Weights of a small transformer language model: MLP 1664 SwiGLU, a variant of Muon for these matrices.
Each number is 500 + 40 x the weight over the matrix's rms, rounded and kept within 0 to 999. Layers, rows and columns count from 0. Numbers have three digits each.

# layer 5 attention output, 832x1280, rms 0.326, rows 686-831, columns 480-559
515417466549484490435552516506500437475475577503442519527476448491499528437527516507476583502460593528503427498520555498552489435477567525541434475572560517559506582468478523494498463496493530543505475477478504518493519512584529521540497595
499501475472515530508498533490604541513498551581537459586490472507467516492492501446476495523524498562535564424439472509533602475428508487496448515569647505529506533488525482537481517513452559573586537534507487456495531473565533530528517537
515581501507546502487541491490513481499573481421472436466576584532489501506516521536478509577544533495483481484529531473499478547496524518467536508474451511524492458506500521519441477495525460533430468533468526507454504469547509508526487568
504521489552487531530497509428479504486529424454475532572506496560435496549556484543513446471541493421484495465523510523466463452509393515463531551511470445509513485493471534514450480396535532528509470476489496505483510446563520529472434494
499486457511476476535486466492489507531461530499525435521519513468486520506489487569517542519483541504472472514496488461547503531493570543497506493498527523485435477534503523490514530519502471566532467459488469537491538437487510535475538526
480454578544461519519500454492496474499456539535501544553508528514514552504521453466525560509486514462586519479503523518527506454448447506576495522469540521529565495491573491489507509471456487458551513453476450500507488445435483547426477531
457498519465457517491479490488546489536536505520572463560512466434535420472542473525502520445439462512517529509543519459473411506525518552452536531529501552487518524510513553530470511470497413550528475401482483496451513448461485422477552496
481497501457549503468498562469430481491465518520560518445505463508526506494515506502519481529469527551393584501541533481547522559447549547534568536545505497450558547489453514417518483485561501457446483508505518510548430533564602544504528488
391498479484598470477466462496478550466511474541460459502474493562494506514545561527578571471427492519496591515482480440463561471414476594476502488517489417516501491476483400497472584436522572480493501478462516464517568533561539565464524500
469416546506564507495603482503481510517502486519505475516538404477462473515442495516541577485576494553430562525504510509495550514526515511435540433458477450579492541407499484488546557479501432533565461452547459585473456486488463499481437563
539488489506490446524518530503481517478544492521548467496501466386530545488526490468513514490484426519463495496526610522486448451498513557544463436516529550586421548489516524528548536545491490450459517428461462464460502439515448472493560496
529469496466499490495502480468518523569455486536435548488451514505461496483485473510546569438584459517455587473473557513495548534531397533510546529456477500491481502545470425521503451485431476522535501490499454504473382475514480517453494474
470525557509415531528527476528470464504522508522484405486510551556456522560517537516495518519456432501451499480421519471558510530466498462498488460488477491485500435499538555449509493464524546541506439520543577500478564456531527523533478500
513489537511527529531562451499462489487469484505475516485435388533450524472460474460538493512482519546517545473495503527500493462520494465503524545449497461452487482477505484517542497421446495485524512479478484511492514458544440499505515462
484538527521428448507493459482510469501541494547518514410555464510607489501476588547492544481449507478448458510515502512576486480435542456475451473533529484547512501519533513534452515469508545500436439497497505490523510528586500445523518542
515520453549535483518475508467515596553495560620505458517537512511483540531472507512557532555501489504509569536476525450549511520484475514530511537468462523520493580458501506461445484495568466510456535496419500518509469508449452519418501588
508438533545540475495540469565542491490484579486448510425518495516482429509516511496489542483548497520504536521457506479533508552454578484495492428437488525520489445475511539459467404538467478422486484522488555454407563534485492515575440569
509465427379480496489438446489531515482460521539524504519531478536547522408533371502415491485496437459526549472459558488500483512475524448506535516475481519478478534527518533550502508496443524493543526500419496493527475522458460454499558542
465435503467489435462462504473525544440532557394461479509480487444551504462466531502532588507491478487479488534446413575462522477522474464521564486453484530549545474448535495496472433457444547542455514495476487483534425496490544481462416476
554489472585437427529613492464510481569547504491545460466438467440527563521494525519474467497536524475554509502452543517479483507525538483468530497434522476526494464536478480441473491501499556508517523453579473443501505476420492573454461490
544544527499473550494510474571513504487496427438495479479397543490526456532529464537527502470482500597525517566433487534458490512481533441560462482461476485531499495418576443523461491451423499488502524482545509467480485536437506475503456536
436567497484434557502586451484473454527508443464503499546479492543474538462467549468515455515464543567470505492503497510503490434461500451425477533555530493550483533514475567472558516557527475495505474610482522528548469464518493521443464482
469468481568516445520528593487444530525498473477582499542443481530507527491521516534514501463490511465537473413512586479451509549521493422617517533607412512485478549532422517538505561501511448576518520453495450447542500527478568509565468494
490495496439532555460527516524473454465487429506491514465514458493468438471538504576461529566511516489496469485502492464471504516493520495548498473507481514507451530475498531515546442523511536523563543414471495426420564495550518470536491489
486526515519392520522538437493505478577506488516531545554442522510537533491479495540483501488475448493509518516532550429521426531554526604494467514508525464480545366474537424442511560595516566521479438505433525528477459503486484515517489474
509471490479532463488512475532470506532501474449478493489554535491548495527482514512577524477610498522460502534429455510529519452484487500559534438499554511530458488539483475523572553428473534470468442498632523477450473504457477469498520525
479490536549511535523478442465515489484494522501528498512481479521491509472455476476508516456505437522480481504481512477544503464509522475515454492552543489495485540506471488575492485519489544502537465437495468508501559481459458517477507499
462485472513474522482465471526548494496416534435506533539511494424508504389510539513483481526489570554480471483515521452531555491449480529464521466496540441568600545502599559477525455488560519485512554510531524614504503562473533514433559403
493542523549527488496556556464502465542498490521530544446504549530512505471503499508502426450503523466519485506554570484514527543485471549527514489504495599524506517479504552482483476487554473506446549518496495459501550513473440541485520529
484514503492413511520497588510508571534448444500470453535490508546575523470506507484397461486468507486509527554463481482525513475558535505471498472457580544492552496499510456467477558538460564572510498565516418515439500525472512572540528518
531461550534473449500516559513412493470503494501535502561533444525464522465486485491505523514477430481465453497532510540446521565482571571443488500549526565456492486467484530508561544473463487583576486510601515469554508448434523468525494510
517453500452556494532528441481529491488461528516475488526483534564498570511504507543536518538441484451460571542576540510471469500519496486577504453568465499520513448506461405560489549504418535467465499534529433490471531489571470491533516483
494493483468438455454400488501524507488547543486517533466447486492527493426441453551525573471550543544476482492505543523477478505549497536538514464499465566515500439445513489452579490494554505527580445523511553536483464475522493454489430545
582459511477512497508560450456523505521560465480507507561533530482419477508447457518555497448554413482576497456483447503537509518481462510509520479502510560503508491505516469514482470466562543476491506463385514524505539467499556565494519474
523416484486514524449511492535464473540506523502457489514511524512423501477504452545492518497442499506516532441466502460507485488515540487567476495530522521413495473520504555495609520484560486473473479459582425520473489589468480555495443456
521521489486451589529530433467555520456548447519446456483501501491459509502607443574602433457458516589495512558513534464484494465503504525530501471494483469539482506414465502529534586553475539506562487472513501555530484536463490496493442504
513497484550494485450516511530488531499493466559528551484510502494408481495547526466494445532491523508479484487472534508450522452508524494441444555502447453445464544526558535519542509562491499551481418431575506442484539543541423493560521514
454491480512481552496510454513460538446533498575508485566521509504539497569448547530541484495498512530515548461504438446496401467481484524509430488491594507456496521459505481500576551538487489457544491511521494515528468567517501526452475526
547508527463505420447496484512550490563476451544506416566481464524477462515444389532499530544520469439571467512565511505496466531458545441534514566491532506507503468420450433524522467556528510520470478522486518408447488467546499504519504420
472484519492463482561533510525486476492501525446442500571505477518494509465507469549515462474543515505461536488516455530448507458520539528567554461509590492464496489525484524484523537503485468471502503467548484501507471457507490495523483470
550480496496458512539395499494488505518522520402533528496559445534502475498578490486493510531529496495544474556469468501478552569523502470520545477428519534521489532456500499450528526587497409469516477522502488539460506521532381514476563469
483519442466474497465477532447456554513477561500520504467498524386576505448455454450513534501533539478483473458524558533569553451481555469530455493569452443486518565476529402524409460482506475397519517492555553507520484485511578527532538459
543493495512427517481483492467442493525477501507532541473433520529555482544473465493477549514427528526535528577509518512526522523445530547457472483486516489473498454507516532538549478521509482496554457523579481541507429531525471573463500510
538436516436497556439527562438486547502527508531530489456436497536511539520459481525550539555528527448512465543526481530512488552480486515548459523510473478463471517474455505459495391484485519500503549491542475550491523501420548571512510496
480485527553479528455465534510467495511482391550531429469496472514487538549504565515535478531512526473509496474476499499550540491481484552532510555451478540516541529616415451475508430481416505429482567618480486528478508478487478485499507508
447545481472479574538485516448554523524471502458488475488477480574505558587541536452526515483555497418464473475546481506477493475495500451519523542529449475494482546516505505502461520462543446499469535487516486515458517445567480458478506512
441566478528577521521528514506471481485467455468489512525530496444516527518462466531488476484563512522507499468513476491550556503471520513525574485445501525441554524434444496536565501517468505516505520517488434447520510540478489522536493504
554534492529558482494486514530481562442539553513497485526481470486527453458520507485457440482500577463451498478486515478566449478516486480377506489448466481442511532526491485543537535562459432430481477497567530490437513486540511513447530560
472453550475556541542511509431452528533488504535489459510535497533456515445538525508515548554461532486525597479474590555564419451510495512514478500461526497512462487440579533499562498542459519461511426461413436469520522560463400523522509522
501549476541417552543490461533488528478512543472453483469524491547491516512512539485450538494511483453510505449505541561497522532464471492466547527516501472502486476498478536445507458507456518500539517542482544565464511459495538526536514519
505566490460538539513478483444472574522463504522494544475460522514528480481491501501512514520511471518496458546507445470500474543550484415492524475474490472444529482548523527463502447481554484548470491519599527514570538519493564496488524479
435508504486496490473462451460501505552443502479490467466534492539502486522616485443494502474470502507505474560503452431512520458487487460493535531458521527513528479525560511465506469487506482508514486472534509528540461486496468505545539474
553498469465487454522501507463540499517487440527494526514517541528483467458559534506490483427505499515562540531394430416499445504445514480508516450571468479437526415482504552532527524503525507488541521450572518410483549470514447471487491480
518429499461555489456505484446500496469493519441466538447493481498510489489492559523489440458431471467492489420463580512494442503602547504545507485448473478417534501543484549440524525513482522429561431556476467436488569510479543504413449493
488463577549511506513522475446466524559525477465495481496539449493540443512508470468485503446546520547512519360498562484464506462527443548479448476498531537522526495452507438408444544420496451503486548447498541542430425497456522499424523532
498398531388540502522460488560502514435493461491455531496584517528513485494495445513453512510467463559452408466499505467515433483483520576487554516534544522590508566467588475508473435493486506579535439561465533396362548568565476506472460570
517482511460494513494489463504484509524542532474527518504520505442441463531497538499451529472520537522461479532554520529398562421505513507516486527505514477476511502482475453494494458514492510564510499477486537475495476514500530400505519493
500526568522469544503468421490455472482553423499468482516571485498460515586510527481555541469481515489557506543504443538484485547562526481539461541522490525555501439510446453516445551522481514559456532504467493469521496574483530508478499557
467495525449566574414542534526449510505473425548516479504462465463435489617495479481500480496467558582522583510526586528532473494465442459470558481511491496548525545482512519593519468527553552504467455505522517541498466436466549551559524521
518490487502529478526484481477519532538522489527435560401463532471414435514500517470549444538555505494455492535508449503571542463574512519473499522460570484452516481470453540461476476475490554503506522486495563543522474519502592493524494525
480514428536530489402544463484506524464504523542486496490422512429524553516525517516501505438448426565518562512519508529520480512516499474521423486536577506510471499527441519505432519570475493456540456552519477578505540461535527530505478524
482449531562518445444547488499546513532488542509506485527474542538516485603475446461442522547509457538525502499473504533530493562474555548497561455539467479506551469490539511475464503593449506527459478475559573425473499493491565563527536504
552453425474574555555502577497466539497489489474498497517415466522595480487511455573454490526556477540512512469490498476552495514482450557536494465547491524521532482459503512478526491475456547506485426556514459525500502529441511481533489471
429390512493563510484504524499523490535467497486533511493483483498446425521494514471464526485530526479541513476497503542588509478465561504465464502562458429392520474487476527557406506515492490494467530428483504482470574586498555444532480586
536541554408552526454498518426500514507515479483459479542542535491465438548508539476520483474491534495564533555488455507544509499469471459566453335533551551513429491501474456541498555619442475500504460492548480471524460535511515536487575475
513533533538473570496411429528460485510601481458485520440516520473543515502479468550508507524535481462510485441474487498517470506457448478548552479528500462440518498478530497474449506426522536460486567414508516556506577473455527533515532518
473566389439464537487539522472554464456510532540556513540529469458437491505502519539426492437544483474571511493517567525501512538426535521448471530533470513478489565508547448483563530558551531496507509523520531460518525496561533521555477521
521483462537514459536518515485462425520449479507478480503534499493507448493494475443457521562481490513545503431569540494449472504529426493508490496455498495458486575497536521552457429521467511489483498506523469579532491509478499542489498528
572499529494481466537534523511498528527510520460536536475510489470493489451540491515418534443434514508534468520567552463493436506489484523455403500551468553501560493534553514461559478569513469543496531515539464437488605481476549557409471519
456516471496498471452522460575541502479546528431557528545577563452416448562504507508502487456537466464516434540494418519494500555454481536491484505563492533518491516537518492525469521442574411512474495475469497502480471474602531556411528448
479504469472492462504461457471516482464423499504443493515563506443495487557435494547502486498476457473456517546517528522566483497545427489559545567482515447506519485465469502462504472503508470410511493562441502524531492496508446445513502517
449511469539444468491486521540496517511534468464475496528483479477478487536509480486569486553468529572482437511535545482451432492573545499458509525455480415468503587460483474413496424472560490541532433508549514530458516474558466569490440548
540417519478554460444496473468497523552450455524536466484566544485493524537532564517454494453528515500501448487511510544488446466445450517485443501483465512530490478491528526560510484484523469564501462520523502567538486568421477457553495547
590465527434477454489492567487503485586462556434493513537429452505565517467533483543373557579494480508511491496560607520482548488510434536585502504531555571529528582486551487546598457477484536477499548507529432480463456524541515500519497477
460436558524475510489532458537504521501508449502481535446502487560522501463514501448515520470493479486489532557466517506418447473516474535502463487473559487447527512512557492501475527480388496406514483539505480494584421545497476476536562482
488464522573494538477499510486493521535533444558499477566477501488478457523518531494564521489481388537524520498538545477481486598469450543517494492555443531464501561500441522475513554486416452509479488491509559477491504448522453576544511553
527485542486463517443526503544451498537462404514487546543606453530495480494443430484515579479509521513534530511531529517539526515527516508522453484413459421575495511548488563459567539507529486498455441519475484473563462518515519503458526528
565495520444486514455510491486421545517511467504521494551520490515474473448409512455479424471514502423507496524500432503533521496502489518494506497497546516542520488480432460510533455481451571502472480619490503494492507526531452483490463493
553478539463485484530550518413490432466530531530471533473476541497418539479442486505465511481448557509530536499515530522492431455503520501458464525504490384483548540542520461571490516449493430480478464440532534502489556508458515525467464520
441584523484492555500483537528545529515517523527486463543522508501529493531513486546466451509489480530522445565543476526481563523466479492390558447551402591501466514514576475497547519468560464450551470541509418539534482487464482521496527342
470517518523531482478553445478444422493518454527467488459556495583506517543512520451532460477557518475495509550581540451466529525511487515489454485531482559392497546508505417529502506525511424522570488418493472492527448471518403543386542499
524528499500462491490497492466491537547522482522446467493436533470515500492497488555461509556439510560506506512485487495538470503481547492514481495553471468519492488547507554475506537493535446516504525522491426545499451476480539467503535482
550534492502512526453551482496498426488507416544548516495470471490505504479525567543492507508511497497500520391482466498513413463593417586464494468547482522533500506534520535527461516506482538469438415480476580447464543530505499485505471535
404493487500508535560450486466482497455505526571466501500496464470493481422490495559540537457488472496413502526499460520479491474536543550495544476481488518481500467494514567534520490495504523528543423499472588512506546461428441439493518515
504569578512475530513450575492502521497516545503576480483493519523573490499522452518398527430523493538503592447469488491451476453483524521528457461499512500483555502504443481462536553584437497597482523517531507521420495521441506497505465515
515501468510525582496459430493476498438482494500520456484529459525495455498476547556483468549523532471500416499517502521549518453437498455552501554536483541501476442541464533528459467490470482544532491519462496479528596520547560510507501513
510435475553486535575447470476511530461501494517503515464514496454522562527518552559486600470535538519464486545462494504518468479565484508476440496543523510416480526503507518476493468540472476497446552527466466487485451492486433526482557487
507559485440468502521476528563503478503560505489485491478488505546505520447571421469536545470495451495509449506473518443504478544479507557517489455487480493569561447526520551507482485504494450490529463495534494530452505435414425553484488446
459447512506468488556479484481429499510507528559532532503499461539533535482495501475494526486473523522428511475472499528547572580470453407476472471525489470419505496537511479575515521532529505533462503549502465507503461472447478522408483528
457477481474499595582511412528530504496445406504520371524568569496506506417531547537491504535560531485533520530429510589493457513457574511572529515480547481543475485499522539524529479530507611464435499534489484489504514501474615450469556491
486540463501525522453488477566510489451472454448461495523488476497506523480509453447448461480527523474530519473453486464491547485504462489515397567478511534458522522483517496520412483453473553511487507524537462550512486495560471438446433505
483474489528527544502466532532519519539502512508548456540511422503514499506462456518485501502516507529479537499521452507492510500504475490518468479540490473487466486487562448503477548492466558507485503462488518481562504499525507481483574557
462526513462536517510489515481464504492430445488513534553563523486413445504487490532461499503458488546521512454479519425452407532511483429494481452530551424488458519417510434460514516478559517495467457522492504456501465554519503516477513587
584459500534492563461494503463473536449525549491505496485534478436633482523477500458508516501537480462450526447453540497482430518469526484492548493491462465464470511511487587528551513434508436590487483521418431565589472529466482441557553542
431556488472485474486536472465519504534482469437491583510476459422494466555474442557500532475477533498505513484497524555470493553534510477550530438574476485459475563447500490533443567471572496497490527494458498544556483524467618502511432468
542506490538483485474526492503533485505438460452529479448492496504547559540450477533482507539522518523502450436461536448505507496520492542502415530468502566473523481522597495448522466554502435492451537545490514480501519493484463459433507500
501471523587491485516551572464483493607528487552489458485492515528459486476537523564468446441558490510488459431468495548494453459513482520514560521477559478477508507475428512432490481470495486472462461456521515522530451458559478516473380493
575440523512457442431499493494521521514462508508518508438512452535514490445488526481481502526478534553546507532556479530515485476548541484467482525517482452487528523503488554557451452549525486510439445517495522568500482511474555564543549505
497463514435501463509515547475452540502545502471542469501411491505457478505398586510591399466478545505545552487500578531452472581457510514528492558476474484517453449574517473487468538531464521539508462508487513485475486501507507622501488493
459481426587471549539436553453533433494502568513486552488540470502539500503469502554477510491521450534549538480498502530485500485532528547528474482490469432536474518446522551442541517476526488539567462528468521478470553499506557517515461508
495535518614394477503515537447441549505502477508480547562549545456502520496550458450364461493490477489493541477514511548491446520501549517458505540500503538491526555517471485398469559506483489493511529448457474418526564551493437486465494514
517581410526438603537504559502477499503388492488476531471478502549578522461501502438547475448534508497501504546523524440421569463465483480558511391486500495514590507501508524440498498396508413548505464492556484518601431492500534457479499551
446467551500465575523514466519468495527512498502461514518530522468484549498472513468501527442509462455506460484456522594528583481508475516524432459495495514486557497612494474470407481530399541537475563580469464524543482568466536482487487539
570464487468486532488459466523499539501515506466463528554498501470518517518445461475467476483542491562502542500525527493530510536490435552511480467443537514425568472431555572546486450444550465462438495432502456486502481495503544466459492501
465517527477548547508451551457513479471502466469568516557525491470518492465501511474526544416551492497513530497519487504480455486482512494508463530521547556504516520564549492468499556422550459461450474432533534576480546460509525459525570490
472443486514521476495443474517493479502572509598485524485540509531542444488496503514479484507559482477581505396509509530549485464465448529482539539504495504542512479538496495507491515522497484465493476487492468526498508518477474521504492483
484531477530504593521469469568512476497458544495530512429437554539472459504502489462578495479439570568569564457521421489481563467502531459484491472505537374468497428569499529493517538496493550464455522515524505557521437477491422493426502449
453534546478517460493480537510494432540499495439548401519500460483474507489507491493449525458516423435509451475498464452520491492495498492479516624490501500496516542483467491459430458464496520536535502550480500431469469483526496537473408502
523537546488493529491492498537488540480505437494499558516510499458483494495504506528486494549447548488547520504587556500483449423457576494478512482508513538484544512496423526494468445456550458530528475441497471531554493454486479505507466503
531506492516500473476561458522525477419498465580466449410490473465530510522522473624452527557477457553450517482489490455540456508515523562479450496559517450477485482550472479475476542557519487463553596570539499514609487515580455461522457478
456478503494552482491419464508495386532420547538540466548609554532470463520507524455477521521492573452442578518473518460537476571490499466596555509552486545517466603478585426551444439543735425507543468538510620494492453467455435544487481542
484552461585501473487442449554454514510490455526498506498425477526536539526546472469505554496521486566514516553510533485432520556484403488541510477508479517539468441453542473473447465511485471466514453563502473501477449449534484533555466477
469447455456490447463426502518444558471571528556517492463464529447463525479557501498488533534464466459515487518523449489430559516511443530465411436548482564493431465436484497473424488552409511510517472548502558420397507541446492470486444460
480570460519437530492461514511464511463445531533447509475464562447603416475523530525472476503525453515512530482479504513592492512550406566518575497520491527550479462529487515507450554489469533489502536524502502544527482476521490463521543386
513532507549458475522490489551502452472540418505525530532522471473507518558507540458464462513511470487486507478418474490455491477464559499519572490464477446506539543475509497524470496481522552556511504416558496470505564511524545515471512563
588482470533522518484519495553531401475470454493515580464519508502491544510516518456506421472492545567485474548423526479492523458441533470463500535453546397420521478454511548570448551460549448488561541412545481554582501497528485404507473495
492473506507495527513492515583479544528491527516472530457493495531490482492458586438486488470520504476488482511538451492544536517484508541451480474499535479489530455571540499460514519520487500530458469511509471456523538576463500470429540507
473443484537540520559542513528461523509520469521517491461472543484503546533438479557528499433498439539441511496489473430514469527440480532518475445583541522454462534554528507508480551496484515516511526541514456531529410419482486500506456475
523529538523543514474524414509490458531514506540454474467470500485480446483502481515480534469518486560496447470520540532515530499515485490491555460522484429504457545535526498466494519524485479457474507488497460517472482516516508510451501539
576507541516486467521528529529497529515537505455518508473455524504498527488547506499579499606460487520511437500435593490480548571538509517519536569492499524521444551444506525454556432462510503462510468493496460477409492501509493534397507534
474504499487524510462545464550479500551558510492460555569498560520503541520549503528486524481557457566527564501470481482532451531504515514541524494461521476580490518515478524406439546499447523454517506548522561501519532488509517489556458528
560513520480531558510539575525489514551487467497479526519489495523447537497487485451487465471537490486498486542406509544520495471510486501490475528442406509445585503475550500540416487533548522524537478532456485542475506482470562506445426503
515542434487562430537467490507494500461426541527530535509524476509527492501441418545443484455484483517433463552504466495464543503499500524462522489487398487436490484531572471503498490528494487490530510450580523475538576511461480516485493515
492508482593589518498417427510501463458507523473480493477437452527513506459505529424514558472498551539411479581520546525509494566563545550431470485498487455543550494505467520474485429435475561576506486482480564521516480478517476487467439489
522512514477533513497500525421561452520498530463535481500500520535500481504489498517460433531540463527500452468522476500413484453441522490512551524492438468530517502501450521530515485537502535511503458432463499489459462461553474531537463406
540494477496480446466528445573481489482460538436512535542503482466394481531504508459508479480470456493497412540554476551490531553497506455518496462503541543542533517459520500514487408511468577505520457525488486448446554460475475521525452489
515534459541514534535540532438529499412437504457425468523493478479470501553444502511518528459546525476528485534480495467478497441453481501513438535548548577531511454555448513530447522496526494504457490569484488463628521464502515517509499400
507429502538455527522521486512538487504511564539456513536507453458498467502531557570475481547513444454524442446459470486491516517545540502435568539503493511476531472510498506440532473516452515471489461551525470469516498481474495455448493540
519467512500553495502517438510508478512487474565519481441488560570428493511506450500519532500474454508418481536447511473467525514488446484460557508466466560470489471542523527504500542452446525493464459509499494515533498487511509426483592487
571541501539481480529490508455467556520555538450443546484456491508433543529518501483534512484504466448480466587520411529437511517534562538504534524514487529512499505516539529482513380477491575497486508474468497414489471454552469500488462472
528422446457554499488545526573510533497484525470548446501536446526542493484443517521532471502556499460526396522529514553526520524495467460477498458473505531473418438500453475466486480403511445477561547461541492528497456528499526512449545534
516504472510468467564538508498480480483557516475542542541520465458488549482538487519461539519439480482519527476489447480445497456490535466484539400510482387568429544410514416536535644461530469534473551546557481526474517543442420468524506493
522433510513520483467474522559422523472503518484444538445475506506495455526462519409527489490555507551442507513487484545468491497548434552510517501471492531514500548480497478440424452506548531610486479496473505511550565469481552538427465559
507474468486538477534563475585553609476535498478500503551480543515451522592511512586529502512480492507508461470457566509527466449534544517516458475432485454523509518493542458543487568484502464490456519487457471464452471526557456479504403482
503527497577536544508478436545480489466540500514466526526480474528543465550478460483481481516550478514536549427536483472525507550529539541489457583469553515488514487547531577454504587549527523565490492484585447481518418517519563562537571453
507475558518499513520553580523565515476580529518542521478486480521516584484467552503514494533491487466461478494545465462579549486532544508478499592525503545418456524478414469510532486454537466422506528481480474468556518463524569474513471540
501495507460421569502494577501560498494456486537471524496515432494525443473534523493445537468485498498517524460465553456437479493521505421429540506494470487517502513490533459512510448540505531543512422451468508542489479485561554420471478563
542494513559553558509452523549501590476520455535481462480519509478482497476492483448486463481476570529537474539467484496492486495547473416487480438470510459478523471466460457489417482461555468436490523473460431524442458549541456414511479490
472491442502512452510490488419465526467509517484467492543498513473495519568481524531453519499551613498516533499457544480473505453471406432441511492484478415494504519531482508507508533492464526524373496491465511486447590477471537480480501497
475554471451526536494495501542556474527564481524466509540490526435515531429430531501535481598524485498445569523476488510491531495493508506458507501419513491509540484466515466504455421540547529484491471573469489524538523502489585521436485575
479495462469461566519444501555447472468408438504494530445480570495566567479516519441493479469492487491460460488533520578511502539531482541602433542518517497481446539431459474545508491519477520526501495494516462401476510492540471515498434418
503553493454490492502511537536440605475459550539471514564466515524570438483430576500529542492488532475523547538581524483556482483485547507576487478509525479481455458496506443523539547515484524516521477536465467415487458486503452489397537535
458457493430497551484477544541496478473497499554503492491469447578533495512528444505525461495531531575523539500562510481503510450485487557548449449508522538561594464586501502493519447495539475523541466503511430546400419491457496500514490504
546541532527520563497509561520514525519516519542440556475503517563438509460516550569498429511477552484493479528489450526509449550528485493462497487501502472444459512515544485461483519524497499480465454521580558421528518496531520451537509448
478492499525464452539575543442501584518453472435501467511548524596522476480502532502477421515529543558520466475524512499565500407512467529505518506475513495552576581466444521528490452535488525500496485506449459527474545498531459500458478470
442515447500522462536477488493524544480506515494465508512495500484539421538512533509491496505509523472510508548519524514520485428483425565489575551521496527499445555390496382475522497460551526468543465493463506467479472506497492483550473501